{"head_dim": 64, "intermediate_size": 320, "hidden_act": "geglu", "rope_theta": 10000.0, "qk_norm": false, "extras": ["capped logits"], "init_std_o": 0.0135, "learning_rate": 0.00274, "beta1": 0.95, "dataset": "wikipedia_en"}
Each number is 500 + 40 x the weight over its row's rms, rounded and kept within 0 to 999. Layers, rows and columns count from 0. Numbers have three digits each. The size before them is the row's rms in percent of the matrix's.

# layer 9 MLP up, 320x128, rms 0.123, rows 309-319, columns 0-63
089:546542563464569511502586508520486559498504509592551502484502479489433499492510509465508510510501519541395446455466510552476429444514510538497452497551457477493473551526536576394440506426460490
112:531463515519531601431506483464496488458447497485557480474633412486507536479504576521451494455433498480525518516516498503515524499535491409501548526472494450493519474534476573494488460522555493
087:451532548499499512505526555483540507431520460484489471518572494556443535526508545494471490563580443411505456514476489521501578587514535556518491498538520453554465525526505483513503453485486540
102:502554526500563439517474442466487501529488437516490494473509514563491482563437508518498534458456518544517503483519442506536505525428554502514474448519472483559467546608537514509498489443562482
099:499501422465527542535490503524457491546504473471548496447533483456519517601443465510566528487456562526508501459450499515541558561577484495547479499540510433531467521432443519429487526511563423
089:472529466600412534482530491478480509520491575572516458500452550599477491514485487561509555502522494515478608518549504493499541479525465484437457522480520573500531414453513532490498492501491516
109:525474480470511529507542497455489507504531481481546526462467448544504495543502487502507541505466481586462456553551446544491366482476541458474473434490566570489547503516552525444523550469536569
099:507479538510519557384543438496541440425398549488525532472496573449470565537514491503548527414514478487489391457525473505467464485528526514530501541502547530484479521469505557443492467549492432
105:488523414496468473520452565541492424452531497510489487574527561570549555516512483514488469538557558477456616501511513530433495491507532496463479513534489539572477479563559516569463444446499521
108:442462498538510526532459517526490504523448508497541573517509513529561529430502520449468498480480508509514515427561424558506510441494461585484470489479488463457542516525474526511532480485539473
108:461556487470500446548519449493502491488512496470564570519436468486417497467481489446474463506454511508511501578542478446534432526478481553501448619533471461558560496537552574574509525462523468
# layer 9 MLP down (transposed), 320x128, rms 0.109, rows 309-319, columns 0-63
099:597427447473493499546457441470533434522517508491470437511583511493536499487507490624521496468511525464501528508507498492510560505524505511392528490533529452485523472438512528446529479582535496
112:506531486460496508503494476573456565514507551495517515544459473472553519431472562487548462515461457561536513434448531539507535481530530527444433513515467490528486517506443504488492530505450544
089:515458512511459497480528476475462510461493477547468579496516486520452468502511557544488437490467471514476502467515466449494402458444405556484514573449474512514465437501471501484547542545534496
100:502486517534451501535455546444525480429458523504512484471543543480458526466496539458470493515469517447504482461482491519491502422501522458528529533505485575458472524508501458488467504548513487
101:485501556504568471429448480500560429446487530440503533484456531554513417465528512472521535486539578509460538449502459503487405490556501535454496487498438508537536502465534510553461536490481539
096:506447463510567491511533488495580480441468496472492491481504459465529518501597488498490525460558513433517528421491502473492409500465481562508539492535556454542436520467504471440481440525509414
109:488566483539455570531436496490417498484528525459498518527521514408495522517478509493495512479536506523493581485581567499470545488502526510573452552573465544541506448554496485460445462475428474
098:492547438477458487584503516549446496531493517540520577537571487432482529491474454467528552468443461503471543563486474484536566520451491578468460440485512477512473501506476442547448435488476522
103:516444551568523425386482515489541484464518532527535453491518589503509490530513471500504486504561512456485524449532439482496461529514430440555512431570589495474435489501557435497466506521515505
104:632531495508580523486566510468456485545498474516479511516495525418514429578537534478537576474480501462520494482468499497475516444532515460418505569523463507492545528478427443477527484489495461
102:464518432505487536541537530497525387471521495491555550526503480520503479525507536559534455515440538519434476510501486524569528522514524501620564510489547555534520502472520515519436549448521451
# layer 9 MLP gate, 320x128, rms 0.117, rows 310-319, columns 0-63
109:492447490535508450494432437445473537535459515523468463474518548489472546442472518541531483539437484553462490472425557528570555495458553506486503526552492528477499488468525501484526534536542504
093:545465507445505556483580433527463499483469479476514551554470508522440490487433435406563544436445442564423506471501412551494397481545507447488541520475434527470458501495501524483533528466556534
098:532559551551602551464453475481534494566451451537511463495558505493484462515557480496516498484472509521571546532502492479536587481522504472461467463489431510516489550527530513494520522492551508
100:462503509486527451511490486512492499456431452572522486504503560535477527442573506534464505553488547486419542495564482463505480500482464496444511511554434533475525535485586531492537445441433563
098:431509488455545520532538549505537553483405528496447466440558543426547559505613516478491430519519452491519458471430506515460499528483522537508521532551504504448456520556446477459493454556548547
107:490434540533537504533569506501484499491473467564512478477463553562506511474537458508532543544455535521518495573473484515550517483464508455474577459531466500481621532514530519488554469492580573
104:523458538523536528490491425546455587541439546555540481436575522450537471477568447512488523555566484485559501520456466459455497354414473566513518548487489509468499499468485465535551452525519488
101:490430442538475391551512509508506523577474484540476516487504500468542591570510449488508467536411509550475510459456528509478513457493542496511557523517537526601510503487520484520563513499487499
101:441467510567422507509525469518451594493532561507574457483436517508465559477519473476525457522470498388505537481516522507482516471515625577447457469501545494475540566524491520451535480541532453
099:434618508462511445591449467503490488532490541495448512493458525407508513502500449514517558494439630460533488497527517511566509496500489539482537565549478449570535465487512503558485508497517474